config.yaml
vocab_size: 8192
activation: "tanh_gelu"
positions: "learned"
qk_norm: false
tie_embeddings: true
parallel_block: false
init_std_qkv: 0.0361
lr: 0.00493
lr_head: 0.00671
final_lr_fraction: 0.0
doc_mask: true
Each number is 500 + 40 x the weight over the matrix's rms, rounded and kept within 0 to 999. Layers, rows and columns count from 0. Numbers have three digits each.

# up: layer 5 MLP up, 768x192, rms 0.141, rows 348-447, columns 64-127
# down: layer 5 MLP down (transposed), 768x192, rms 0.114, rows 348-447, columns 64-127
up348:518537531558445512490463477513498579494506496496525497576533461441465456471535518497573500514559466502509542454455492541528461525509460469494516510539427443514448490483523545481558548478482511
down348:492500446494532540489535525478541538555515493519454494513486565524499579423461622451496492513476513410481475535506521559460482460550486535511515495490533485487497550534435475558505534536487466
up349:545544443511451476512461604514425524512532558457463445518471484533543513511531508515517495412546474475603512531543445461526499500516541506543534486484488584475470441471445503415523494449513490
down349:469514491483545583515417526408477492519448502406439451526551529570502463516518521484494492401492495493554465480477451506541519488552407511541505537479572495506501528507405515480522534546443486
up350:499469549550457558518498499482519466558489474582492526500526598560577548462509527477485482478484520542494500494532507498530452462490432518478473467525515557490496551468481547392428535560514522
down350:434551557397516500529499472452535510469569542485502508459482493477475449483484501511439433511457454476443447489471554606522522466463497452525441572467478557537489574561490472511513547477480533
up351:495511516468504519478493531507455486497476527521501483468517578565535517551450455549484469500494513559486606532442451460547465555514491579566480474549432534486546465542500455463507537481505478
down351:561560502503522503520495513450529469542471522487459481599458449514464519435479526532450492501524408472447472463574560496437428482495455477416481489559510516543495555499420479484552527516560523
up352:490503492410557482496478399450494520563570506475520420479501489502492520553400529529415561453468532502531521473493480456505547486509474440522518515518539476502505468416564545491520512525496488
down352:531485555439497498605455547445528468496493519529462458483483559471480400476508594503461523486508524573545543469505459518490512514547375526487497452491455536495417513428433446441482519568447500
up353:529462584442492540522409537545445565521493495487468513491511543453473491489469444524516466500505502522472495491501493521553521524541496486568445524445495477539457527537475534530479467534587545
down353:493534437459550441506557516447540534503559511476488481529480451459505535478447550466492527494497453539509531539502524483562549536508509434489546518510548508489531456482466520440522497495530520
up354:500491509497507473469478501458479461506537486546502483531518478466493433521441445542499489470525490504544578510481467560511438493447528532478527514451452453534524484523514446464505427452494434
down354:514428469486493542515517466503502450514483488457537447509448475459475524535547485458517537463506490516514490478464510542491515461495513474495476525627454530517438542445538554487486538490529541
up355:473465584491576499537542455533440511468486532508466458477482505495505515522501529545541451410519564524462498531496506497414455511442512476440560484481464554493536520511385392556495489544503487
down355:453461514384463448482512542499541533535441429457534477522505534496422492450523527399547433513472527491511431418473542507452475503490531497491422513472577442499460449487561482492496477458464561
up356:450541594506451526519548486452510507539489470517566472503558456518507412404497488516536522473436520538468521493503462495454539533487504479520457464512486562466565457539496517473596481543516479
down356:540477424544478483465495522514553547509510439452547495443521515493466504511470445451544442540455478453526562439514548561523513469456487515516512473499476497564542514554493457513553510533596562
up357:487470495491448471570489461503496472499532477517557533506527500517475532518494471495470548508469516464489499517499488563523507532466535532536501465561508554500526491494468486509491502469518499
down357:498500534520478491501531476525525502490487508454542458489557459541515517502525551545510505528513510493491473503489534476492521497533476458558495450461557483517475491497553536546472493506518492
up358:528483496522512454538477493518474425480563515488408470550470539522463454489399528486482431494473515479473499451476546487525537436498528504546524507512505448523433556493409471525588441534483457
down358:494536434529517518448509556432519543489470481534457545506612422501513508471517551464520510539514500549489488535447481490502495504455487422508439530471467490529484560514524507497505497512525546
up359:477508497517483496564506480476441511449555506561516475491453548549558546527501550497467511518468451552523550495502426549514551462558492560554460536498482455546517525557526471474522536528540546
down359:471460515472430505495459460502487508473502471555607540460500523446617491571473480411495448476411467453523498482481456516491587485558527531500450415482525511645455532490529498527556479445451538
up360:546503460529512537531496474548518524436476409551577449485439471526523495511509465558448442490439499501516468539538466497456429449484536462557534530472466508552478501483523516529504469474524557
down360:446489514519507504492542478470495504460522445483464431477509534564472490499502459511435523598550545453483527472511494446541565509532469494429497483520477463521520519429461504505483537466468439
up361:407553482476477506512497518544456503468471545443514481529528456493581467535489449483478570457543491450493564568468490496535468486487469500442441396430541518529461536571553529476468494504511558
down361:476532525538462495474531513515558447493491557502535561454483439495521495438509508481461480491474435542527545469519462446443539525494552509464479482490495469536519403563472556525597389460493489
up362:558455510517505505503491499482496491435538500545509485472474546500490532497486425506489487545479492536523464517498519450485482505512509507513551514473509527470510599508491479534533499423492487
down362:519562457536525540447541468456540489516493522482524470518448492530550543479491534451473522486478491445420509524485514469474544423512453479511480539475495498537455488488471455546533491431476502
up363:456516491500460466467532511443469523475450457503597507453545472473517553503557495509514486462559560526482480516422534495485442544507465486536468549438508508502563516510475461493525502476480545
down363:487530530442496498469453503512452509453571526524534501559505482430470483521477508515503513515453403492546498492567479496504529534499509523592542448566576456540477441532492485499491430497560438
up364:532458533447493510538461483507495447504541531510475530469504519513490530584521546471462515431413475506486505517532507466465481496499528442552466509493464494511497558505446526509535477429513546
down364:487429538546511548464520596487435490512546527443479516583524533519524491489524531540483470440521533515508443493475527516511530523506514533509498472490544549501522525546469483475488520432498477
up365:475489508517493490479460460534433482481481493496536573506535534506561532466453468494518469483578515511461494514440495437530470571510502513550490452515586534463499446476475496543526429407561488
down365:400562393501498492516620493579484478607503558425472459525495480500502478500399505559480522467510489494512454409507445452506462516487532520528457523498497549501476578483442502522543479483477576
up366:420493550524545554448502507484475563488464498593483514506468432459555554460536469551528472453489458580439485469395480516487521500510524455510469544481513486545408527505465474469443508445427554
down366:498533513484450565441493525473554562541493536442499542541485503479531507480521491518453556517480533469431488511492466558478531504417443545489517550500469533507440506511522495585534495486507504
up367:478481539512532538471604499499527530525448506618542445399495475483524534436489481613393428546495518544474500491491455498474523553528497402530466533541477483554473482509492449538486515417452460
down367:499444549480486584477521559452560483428511495501422457395532553497493507544563470557451523459508479494436490450530473502546488528588516528406489428578456485485466434477498488488455525484464574
up368:485516458517555452513517499532487519440483501491461456509492526486521494531525465513514471496526487550496492480434476515543479477481489532512545512482495524525531532524538461489500468551499538
down368:425506509480480539481535541488467517542516491471489486512503561492423488493510513487500541506505537507531487493501494506486537471493478567460495490510537473476453487539495547530518557493522443
up369:492557525561543388452544594546484509487503500522538539540530421489511491575513487480463482541549531488423552518473456527525462549584460487484543466464513489520506511498486466474473534436549455
down369:520506536436532527531532445525521489494497535519491579533522425464492523572558479533495519539476534490524566473540520506417522520477547399493471519497461415520583507457502551457495554505495487
up370:422479477515472529552512488500492502496482438538572434505510484470531484493497502528579555476479466460522473495491520482514479474509535600476518516442566518482576495486517510532484527475474460
down370:530518498494498538483509486495492537516542509503549484495515457529506512503529462569447506510520511460540497470471542493449520506468529522440536510489509433567520476479571497509496531515517500
up371:468545480546559525530488505512492439594540491470505507474475462440537499511495469608516505490496477470521540534545442424536561385532456552440450500477576505464481500487508511507476517488445558
down371:456516485507531520473516546475488470510542469467434435480541522509499588521477498528477487463494456511465462492578429450535422502489460564517480461491522457580540518442537479480440484537513518
up372:587420457582498484535455497493434448486455553550456610529496439537545587450603470513529522541534511516501515465529503561566491554486504499521502536541539480414431545562519458481501463543539437
down372:406483471537483445486465494498431493513519465531447583481487524447492529522562523495446528458486482468511480453492514427476516528499477498483480471502484544568490479500516528443594572479461494
up373:534552498453466498511507522589486569540595515447510500574538561535514525495422518443473498487508565562508545437511529456560443490445452477471493494466449506535515478437497530491487450551426555
down373:517451527437496465579500517428512437502519484479403502486484507490530515516448535439542453473513496520532552468540472533484540530504524509473428474444535527536529537486520462501579400553456510
up374:419490471536520503488615490512507426421504460529553425536523514465484490544474564484506449453497536473506503551579502379527513524501505516492499495488465565561506515433491463450527479529494540
down374:499489460531569503477541486491504491471612532456506473547478480525508523455498536482493485501588552453571552561514531465485533493461477560473512441534502512475520475468548507460554520580487462
up375:535429516486441557487541523496478448475583482530474492532441501501507513453419437503486491559449501459554592547568499455515567463516548486516524629519503472538437557505540496532534489566510486
down375:412323513474564531457466513554444558463453472455502464470494479487484508497532454430412526494451437425512495494528492430538455496576549512550526487447445528424505517431563515481498523562440443
up376:514483439523498545528472541578462548533503532468517517508468462544492436487456511467531500475537530566435494513505393417487491548447543478418525453466522608501500491450487525462551487499546509
down376:548619543466482547429510476448542462572442441486509455574530511463530521507519475513453536438416491581519533507508471441453515437536436514534485575598462430523475545428508488500439393565467522
up377:492530494459475487471454455519587509411478557581583539454449505488528547470474486454529450521482499546503563458526418520484453472586465431512492540462472534442500520562509566479491566549567546
down377:465483438522456506539500481505453466517515524483471488473530610507528532506445531465529494486452379454550431535517470454492540517494452477436530416497479476548461439472529529476557545538474534
up378:484500513553540457462530485485509476479483523579577459504488462547525555477443524465590500465459509475474486536450563581522431474524550464525530547515494403444501535523470523514501447511461577
down378:503507485541497491537533464511491492512463542493513573522427531531459456456517546486518531598478590445541427441449592493449553540502515458432480498530529518478468458477538476618468476467489465
up379:512396476432586576498472492430522561470492522532456512465366571513526526556452439476506481517450556481467492467473488478485521476555521495498486542556515470465502528482445477536535470507593479
down379:500503472506505482499471508520468550478525450449527443467485589495466509472375506576494555472532481474461503481483563513493343443526465517434424473480468517488544544486523432585533550571460511
up380:499526471518483461594489468551491523542519506490462451576403477575516354441399475509537536486480445482510577472470493472400464475484512465475478536514566502538446478538463519495472536494463505
down380:528479442478413475535459478419484487495538522476558498478433425521498529474451536468545554527372549515537552445530489515533603488477546490478545495554443494564416596471514554586546466584478487
up381:478491538461529460502554485543497469525475532522474479478437494513479460531512503501557440438525503567459556537496541441480494543480513514529523474444436521521554452467430503439415475470536503
down381:459452554460444537487479491496497432477503543479443515546489555498451539524469525498532525492492485462526435441513466497527488513519433494446566527455518486492458511494491521472519527572482495
up382:474548534448501457499478465444537503564506454504502554454542568501536441467468515489571472499462542552525501475457536427501477474455557499490416505576492498534524613498480517501446505482495416
down382:541502558565503400462544537491543452545491501465495606530531429487446517550512476533504487419531568546505500498470458492450503487467510468519496522457483410521484506497456499517498496513524516
up383:516529466454504460544537467578423532517477526503509501469519481522461477559527455480510509515506454485518525460485488513580549490491495568459492507547494495488490498457488499463473485528474523
down383:495509570543528515446500490511514458446552521494450515508548477481537613467494497474531456460482527501459522507489545428469460474545496504494514478528505489436510534575457583502511512493490513
up384:478584468547434505533497572575557536548526491545573524446431528469440454534526466481474491563518478525545570576592444520502518522550493502538470523503540453484520488522437548484518533546419533
down384:485496508476520506455488465455494556497452473449485524488453566495459479526455475530489508528436534534514442443481462438498467439509463464571550498449487522529563542476515463492532530548505467
up385:497569517467474478496486519568476538564458543469528448519471532590442545446451557447466461493503577487510519488530421518533484497525470462480420487467507550488478514507483508427514489445528434
down385:485495456469533446459516520499356546540520489433526492463549510481416486473560506501527515527494467442512462568511430467466473495511565483544514453491498530430525507576496449520606501474514591
up386:506498442582502551546523483524574451495569482544509531490570473527512447519476540472520449535521519495519487517540466453501491540520529524540575447498516485536495443474568513463564540531430489
down386:490497528515486517421464482531506472576486526504451478464499442489468450487487496489552551440464507575510539515482497433496516482517570481489445504472535478537546512567455441504490517529447479
up387:527512453494532503535549503476526511485535425426539505488515498517456472529464511468502479484571544494555543528467496488541520471476519502449463469489502532439485482470413499445543529508523500
down387:502487514480554532461483491494529516462465496485491522530526524558471481491496625510468502493483424516533514539503538489487456492493554553482505548480505521556479484518523511625479507440479519
up388:484487527540514553537524512530475450454443489490531561449603504561447515480515625519484465406543545406491518478466523535472463435466511454488482517578436561571506472521413442501423441378573514
down388:552461508531504529482483461456539499567527480503499538547496575438527445476474500454467515509424484448519528484380519537535472462482479440485542543504494477491438583488560548478540531463521475
up389:527537469531592513568449535496520479530536537454494450534478485472492452490509553470488451532445519500498573492546535501556500477499516451550495463574554463532403481458510447533464480518549483
down389:480549508535510463502524493438503472515531503473508497551521551548442462540508471541505500439441538499495445503540488462466514486503473466510464444606550531395513451524507439402518522515486504
up390:454462468505521526585538504530483498483579520516481505508520476504501548620476493491435399447608537486501472494427462531470562527486494510432517477513438517470507520469514562542503481444546404
down390:506472472527470445467488417482552535490477432493484592524518477498537508496481544436501516545520512462524597531522557475507469532452524474534516503503473474495505523577550536456511480497446476
up391:551447454511516480520489491514530540473483491500409495482475523455548582482435574513502423516450499503527503446543475489402580481481518420496539507518504574551454469477505503547447597478498528
down391:539541451461494527392476537526515345578500516487511485458560578515496467503534533524453557554405518574438508505596517560546484413419542471469522518547542554467458540513545508481475477498459490
up392:507484488496484508518531508577480589525509498558441546428517489489437468455495491520483507508511401464459459530445457517510516489456482526443520580525515466495559513489512577531459521500516525
down392:445538534536429538464491492466503407405492485462559436523521519463411505516527535501450490467489508556469554491457593538510492512472429535470513506547502496461526421508517492523468480485506496
up393:516471467562416591549526550546504467532456497551525430479497508524547524547508496533466527428526472421470537494552450508467417491504475450424507500487566512441492549571525487493476474487556463
down393:484489488507565509522510481540469487506499470484516501493538533478513549544479506486514452507468512513493444464521476527479506500508506437423495525457618504545504456532534475495476520499537458
up394:460502539520427574534407485435484552523479518458491470472561562495546501513548525521469497496565496536481489498483444495530440487445435523501530525562563493516491579588466565483512540496458413
down394:428471563530428545564396474517558471486586393428523472579437458460488493515450471540510502493546451545550549565501536473549445469495538389528572544451511542556521413447414426443435562514466564
up395:462489505507531511450537500547551500483477555483510531517442483477513472427582550455510477458516479479547483475484525495520501439431529590518506522417541569569487511527470484554530552424545477
down395:537507490479520518458457516539486460696506518501485543534419495523489507452468503481527446530488501474516441440461459509503349526501483563496460459549442540476517465515566549557502555446465455
up396:575510535490490511545469491510449481531485491516530512531526521556521545557501480497531482569507517499483545546496513508493440514459534516502489484495490551495468535489455491466489548499506410
down396:499427418460530475465494549481524539511481511497514561488523431610447501502511477464468560500486502506499443515491512560451514484479488509464467519530488507500483408451511549474558558447488543
up397:494537493546513454448540486530503476504529554546513434476458475559538521558460497544476472467424479519521550528551514502524466462568492460534496523537554473489530571473504568489449512519554549
down397:483521461423551495464501499442516514500433548455560536449464505545503464576459446470484452488507434460456468525497499515456515509488524513455524432483495440437481551510510429519503542476450440
up398:500513512519505552463532518507467503495530564547558536467478576518547500464478459570505531476553492517447515495551531601476436515483440533496425567475591544514440513487422526497502517537525465
down398:518547530475550490467485428476501561453453502519539620498517450503497463580522560497517437473494636495544544424524498430399556450522500503400527461518448497501485491616568477495509458503453468
up399:442472518499561399496500515506443505436535591453545531429532583510531451465530518511480498495489465470423403478502489495465448519500446481514479487545546500500468458516454554457475550487522461
down399:512542524542486479440537479525510475526517505568500502507557480394581500487520545537455491502451497464478506504464503508518564511536582483474476507540479498531526513467462466459484424549445459
up400:509502527502471472594520409540485575556540449499488461484504439527495541498465484559434546502477500534504463487493602501468541585496514536530500527518539505526527456482454523490537521454542447
down400:506469481468503508551457534447489499485464541456525480598505543558568439485587533500523505487486472480530522432526561534462529535559311515509535485490504536461483469490468573453462463524425512
up401:520511431464524525507427538485587414536543485469501465520462558542591559520466595515482421434408477501483554455493477507430540533486526489462476561494482568424451597499509561504424479453518561
down401:462517621428477501517511527484449495491487495432466453457491592537473494523515455517566486523579555461458518435490534484398471471535603460488443526593545592513532461559544515503446521505456485
up402:505462500514506442478560496480424474511513583450447507466462542520517475521583482496547427526479449512465513529475551530553522495524453498576536515505523484554429488552496549474403505502515404
down402:396556521518512536541434498517545494395480482524572541519503471447480435527537502494501452531500520453488552523480479493481455414475466519469560489532535455511555492373542438536539478563527530
up403:528416536427538504504469487535461503462499484454494547556491547507456524473513598572494491473486591477548438459574453480548512514564494472489501573496524566499513538486534474482443502517602521
down403:461498450512526537458473571538461552547550542568442492484532477481558559451495502526482497535529489437500583531498500520481465504470485497462471464464527506489536529486510515438542540525416524
up404:555467562474462469477489458417544458461569528529471472566461531580484515561525554512601538501547508467475488545532506471529494504524494492504557515421542439487426556502464451530548494453546446
down404:438429415537437502464381474504457491465463570602550545446437478471457494526443476451520477419456483524549471556512526466565527532484494538541564463459495461460396485464448484484560563484438470
up405:512480494470503463534500441518500512457481498492563485468462548555459511510473469562511442485457473553526422521517447512503492599475438464520507519477481455484582533474450435479367546518487527
down405:477513446528494573491518481398482468529474536432458497587477500510496523445451492512514495553555465445556525418513477592505515466457518512478484427510506480496524531495499565471549494509467509
up406:439541503530508474530527556401505455535471502563451474470509568499525443500490447513488495443489487479494432554439565502477496480478430441479512551535537525528464523550513536534449475482498460
down406:475462517484421506547531529469424536577435497567453494556476495534496491489560480497471507413473472424508512558555536460454528543533536513466524457545461426471505523561513501445507464493487471
up407:467512464469561536491519515506475501545509543535487504505448562539583476453452501471508539548481505482470509515447470476498517531501497584469515565536476525527534456511491421476435444519480525
down407:519558561443548501474545498440505519504506550519525476471435482462465553479535529506456501531471512484423435566503531511499449433467530464477480548511452534508531536525521469471485508502472554
up408:474421590411454477489503519447524457569519507531516510508504489551516463530544491457548483531512591483506552470549493475519526548468546477479474478401480537574507476487530512456473483487503474
down408:472436486535464468449562528486571431533491457477551521488516461488514582457529472497486402474480601553509485553481499540548464523447522473489474576504476550540501504479477488455594467453464451
up409:588467462497527447462551471459496536463502542578505590479509521555452537467499531509453497445535528519574521438495485496552501525529586537486474481559547531464495460467520497438516539566564531
down409:497542490472513535458534515493487452560486450532496482538490520458489514478509545436494546500511411511525414503446476514515459438513547464453517487445541475538493529581533570510486469492440515
up410:589423569546485537511505551502496464453494497516528554523461484516464486450377448461581535445594483578543513557570550542530532511487491456460552412472490552458439473447466499488494472488519467
down410:424526458469426506456525496415517541513457534466443431520532553494463525442496529538537478543502472548469528543482523424479419456505529472442558512438473480510480502575491534504528495465541473
up411:461513495469491451527450530498434505525527501528472503477515476561449446451484519442440527496505522521473533475556486517570515496554488523509531525459517534496484433520554441495508511570472522
down411:492506468502465445492546400500542518493515495528518533502482501509464493536500540528465533512433451519507469436490464478514502487514489478454568421503538549498456505564497469537550523512531518
up412:498456525559541520509451527460503474515518505552542523511501473476543561464514550528507546531531479582436445460510541502491466473463432502545509505478494535502480499517598498495481469459526527
down412:472543411515456474468557602474488537486449516477489564444511527495544487556550436567426482484506503455504502507554475456489484541532544527532446534511527546508510523484501501481547507505508545
up413:546541558478540490544513553541476453438481477578558525453482487487499517585458516597482455503530521557490586464511564439514501520469513498458489485465443554452458504536543472425501565485530524
down413:504478555562523503480518623498550462513422465454553424485476529449477444455449442466498466494380477469521526419487610475431537597606537486554445412458416505446502381566469449500476541459506513
up414:479466477530501454527480464527516556488498479496450548538491513538511453460469459557526508523471535439515451485579441572489494548506435458522503512444480512558545544461483505495549562494539458
down414:492553491442555498513461432485512538505453487452522506472629489407541508430517460540500522530553539538516481554480505471508532449489530509496483486445538507543456540466451474514540506554471467
up415:567465444485500487410522475493440517499468466508480503467519514534540434469489440475586519501524503509543569522530491508606475590574548473506518486498510548438535468433459475502522523510517484
down415:563484463479528487499525622460515460475483511463440396437505514495511557487478507439541479495528437535516538501454511453464437477456530555523570509538460500507486517537506492481519521467532545
up416:490548522559575403532549528561476469542531508508476518558435540528587535479445474539478492543558506453518513493562427510587396473537467559503450484561387579454517504538516497473483470485552541
down416:507527429472510464508565543500520487474517477557489496440468517558459474461473464449433427453517435530464436452488471586509572533533490496516511533520565531487471523497528488494512507514480482
up417:451472562539550462474492564454439459481475487448483483504495502432540536536540580503543511481491520518465477550557468470531506526519503442482548509484470503501442524454550461456595480488505501
down417:489468550553512546480413543554548497497561521463497485519496532441453450512502484441431519444510543542463558453509452482497523465601451478470516479592531637488509564430560577475579539540491468
up418:490503549488449478490505478440464438463513432505521490454485464512554514546474540508434409485527413475515513485575530410489527535511510448519484459478525465547543561466496461529523512541508483
down418:499529501488487543496449542457513519519502487468500504476442505546456500502484449489495486534550498494536530495492500536489539490522545428511565513490519435545534465474523519538495484521505462
up419:524495484549511467537535449511538565513468545520478518483422459497516496579483489593436410519494499450515434487570524466503604501444504538460548409491480508504496451506493449484522472428479486
down419:526584480453500537467495510447492523541495453480496448487529563499546474514487513480493529505456408431488447396499471585512541506520486558514583509553498493500478524537551552447494519527464502
up420:465403493486543496481492541465492466533569458536494442456540562440478474499528461545518468490584500562475426524486551523483505511480454537521481510448494518516498470530464476497459453424433452
down420:561515463541476505536500517550525472548421501483534490464529496498484542547473480468564511524471513469530580479508557506513555534545485516452529490481453475560443417484461516439507453460455435
up421:532533478461538511461448520562471541445546513488443437449524475506497465463446512482453490493521450536485469488520456493487490488531477492503487512487556462493406531494446492530542566553540498
down421:590479541490417458561503388546500520575488634496497484538455542570499503455524515541489460501465488424464498502559508525486517554516512563455478435532459477549475500532456479428492552545467500
up422:422496521481459506466542505487495470456506488511495502538508536515451470477490496486457517449484525542492543435494556499490475500473454470503533485399471519484489500530587513529531528507502486
down422:509509482518532521473521545495494488516494436575538487583425546486434538439519531422533510580510489484476524521509530484509492483493518455502497497438488466499513465474474518516498491575517504
up423:497500573423459523495472573534503540427574452495525567487554393528450443434589472510481483547482526548547484507535522531502485576586501472505408418493496544435554501495547536450525515540541500
down423:506526520445509524455514515458512510646520533486519486540543553452503479507463431491568511507413461504558557495499552517541507595503560567496537590404489485475552501418486433429557485587542371
up424:473550535458530520509547488487429473405483566566600475439536514484524527483607511555501542498517563508474510504520512521449457508519543539477551498480503513471484490502452430490551484481521526
down424:535515467431513462478614453535476497534542538504537455525474426483551468583567472534537466534491520491521505455467536477506533555468525473478514506526502436520488544457493467508512490535470499
up425:544465482508527561506498470549452433455505528510451536491465545531588439486482571541616468536534584496540539519554464567450482517448550480559497552476482474509505490511453490522460554474508476
down425:501541474482455478452524496481494571499452491513516485637481518433503500582505498529496465516438520518525512459529476475422587490454485500459491518452509538458467504510482491438472520493493507
up426:594536468607566389493471590501481464522455572527543445466477478546556526551485506474500468442425488511516529487475473507558464481547461518473544537501497580487408586494509607527497532542472474
down426:611598503491469459432508513444495549550570507459503434533466481529503473468474403446534532486552490434514466422583514540481561503496572477444474504512468477547494567531475519494489509510554540
up427:486542548458517510567508511485531509488528596489497504517451474526532516530437407475476495384543592577544544479528447590561509492420396481499546599508564441480438591458504529503461482533447531
down427:484423498450445444554572517509554535485513455458460508439537515476405511545451504516577490513438484554502475525445492560466503477597575608461548482423350464462530482447445485481590429471465554
up428:449520558480503534518518493496480425486477516436516458452535484582451486446519537544459481478470538483524454515464443439477450557463450417516534455549501520528550504481484485489508458491480518
down428:466472488472505495530502476474448522510506549459501536512497443553564547443456468475479509520453482594464471526543475534476480555478574470498536533543499528501551520431530511512541500511465484
up429:594519587521440445490529466486488507503579528540525458531543458553554516450506521549492508465492458511518468513507544499503474516475522563457501471492529542522521601526491428536444520510420485
down429:534551489546443521487470484536521428470477589514612589475493481435471544485499547441492457511512611473499509467516484566541521472453560396526578526566542555527524470432497555540523480534396506
up430:493412461546511502530523514493519496560563508511533493516475499548532495434526453446480517408508454479509577573516483489468473491547546526490541486555469532475487524462440451499508509533496445
down430:578551467505520483495526571434497509531593498483498484520530480502407495534555492519483548495487440468476537497452489507504508586517568459514436468444479509510457444549501476485571453488499515
up431:501509511464510476474460481451527456499492445478545469433489495493465495538485489456489492519509458505507502448459450441501524515458518486458494417478506481460475524530456458501571556473553504
down431:557480516432439528486502525499560519497538529535513537503475464420453546459508486463487502533554508517541468469428534516465402441552563517471531479472567493553542510521467530523462474484530537
up432:440526537491559450487540517576465540514479428508461439464420538494503497508536575510474586475466483473482476472503453453574508524516398463552442508460491510463541500500513520561518451479522496
down432:422521539501547530491544496501469551546524520512492461538479459477525524495470480549481557443544588528459479529534576538511494526508532519496514518450498399475528528463475452451488463569567435
up433:477459628433478490497415508542507584569480489432509451509401529557525578579429492476492455417502479444486490467494477492484450583514555525470478539467489535442572459469531496487532518579515532
down433:496499479481466458537531535525477482519518594453391483448574525468469505547461562522516483522526528467535553461532539481485498505513560416480494533477480500455514432476555557430505445481499474
up434:501459511496444464466475481488516581525536524533455488476403478522535543477436467485512465420471486435414447470488562484606509499471562592508521568483624548457515456470465491431475470483474433
down434:453472555518510548498482462481488522469500508501494486532456518504541485544477526453467541448482477483455549504498501497443521525472527511538544486458533488518535465568444529477481447475477611
up435:510544511523547526529540528518546428471520568537510448474553498525494423553537529508459533491500528558544507439654487494521499478430539440491480495569485528532500505509521502558473558473470469
down435:569506528499543503465510543492514485471444472454543503499468486579586519491556435533484534480489552431563529465511498468488518432503506448600554475522520472576477569528427485524478428604532581
up436:494523493474476482478509511548433524524559522523565494465467512449542520575566547540478505484526494496487522441495450565446449501503512508496574526521485478515522545552501614476406467516542507
down436:466475467505499463515537549536564414467487494544566535496542594503450538496455491496475479498534563514505452515539468478486478494502488423459529536553492471478480463580554473525527479497516501
up437:507477534550547543500554507443560503506484449481463525498525457479485524468608488509558466573521539480486513529460503475545497537484493498452531476441432462502481530480491467520524544450489430
down437:488534534525510598495563487475570537470497518477528508443461505565568545591428537509414512496470450527505506443504485516521519514508482492528479474527531458416471515559532496528468448478513527
up438:537501493407478521537568550501585547508530484550574539461539479538494543539500549547489528524566464565443515447549544509482474493521496493483503541457401466498521531488507582462420542479488580
down438:466530475541452361472540468504502454566448487441580510486566529445498498484425585469501528507566521483480497484545559503505485577465453452514492516459482516484480531539534514457492551492497535
up439:435509480482465490466551529515521571523508529429576532505515469469586476516563494535422541442520468482443535483484476481509556438487494578532420510502446489578533496450526531479526475453473454
down439:542520514478458471505457527515438533510439510465442593522376521478450496523492479496537435511445545490538428468454521470501533551433638568537473339476490525480450465578524445588409577501553494
up440:476560568388447454473506457448520574563489511479499492534439467495497553503460513532520538385514567480514468480514524408519521539485549471492500528510480539533546508438489536538601471523446528
down440:536490570422467483489468466548520554474501507515561476535506505458539454452562543509476520461495513466527463483518590463478490536458517510492533455513507477478520384532468546536504522453481558
up441:530486535487537494504525485495547460535521576498501542512485452502517505554534464470490539505425565518496481565512524439459541445514501523457563526472493498492504512492472538491520496576563466
down441:549490435440519488489548557528477543513512555581486476496504525491563555476503458526524582505517466514511569467495502501502502487398474484503453488541528437511555542510473473492472466485468497
up442:475460527528485548584540585529539545583497536465492518461468445503459516575472502515504483481552502487446481424530426421502468445511524514443522484538488529527525546499574513487474436545521518
down442:453523464457478528493547460518489480480505472455469480564485520536495532518416492549509469497440496513413470539497490499508517468509412546444481555530547522534523583458483536462472523469490487
up443:473551506536559526551487493561458509481530507511516449432500507446572494471469536563512540572535504462498471519507541484484491475535498491549435522528506469551439524506487532499455483490512549
down443:570518490577471494526424514507451507527482476463500474581462544466497490520476495513529498549490557431526468447556471512473458407548472491421446452448440531465554463486447512447501479477458572
up444:526470495535485416479479492519477507526452547483535541422460463456515455430477503544494427482555464539519552524462487508565476523470461504432545447459501565498508510515430466462461438569560525
down444:499466504504459492476496520532504550515483543508522435536549531495498430511533479488550414516486528554500608509556577511517455455435480449442513477464463497500506565500492522465544458474544513
up445:567458492485522534481516472527490552495533556550431552524482545531484498491514531434508508396662574510535513449545465465506433566542466492518514498494504495468464394471461400471517510482502535
down445:491468509488400474431532462493447443509562539482546550526479370449488528474504439529540477557435496547525534555515500484568497507499616457573490517428489495490435538487488467585493480540485551
up446:501522522550502456527548509476450523452505574529527514449537484462502504507490501563543522522493543492514554441479528506507529556507474541503506536453479471442477479446486492484519450521471437
down446:551480553487540489520507542477503418551465449508451440551478540544523572529534444497513518481441497452547533454480486497540532495527532487535480451516531498511515485509473560534468489526444480
up447:575521569474452448510475487504501493516495525521468487518480472514454479486460489493481488490495527532527486480587442470493502506484532535506479550519523495566426541491492478498513616498492594
down447:445549499516502477484503516430576471476498509500481483507535541440479455543483491499454528513514503437524515523534563526468474501521488419491561502437557575547530488548520501481459503499477470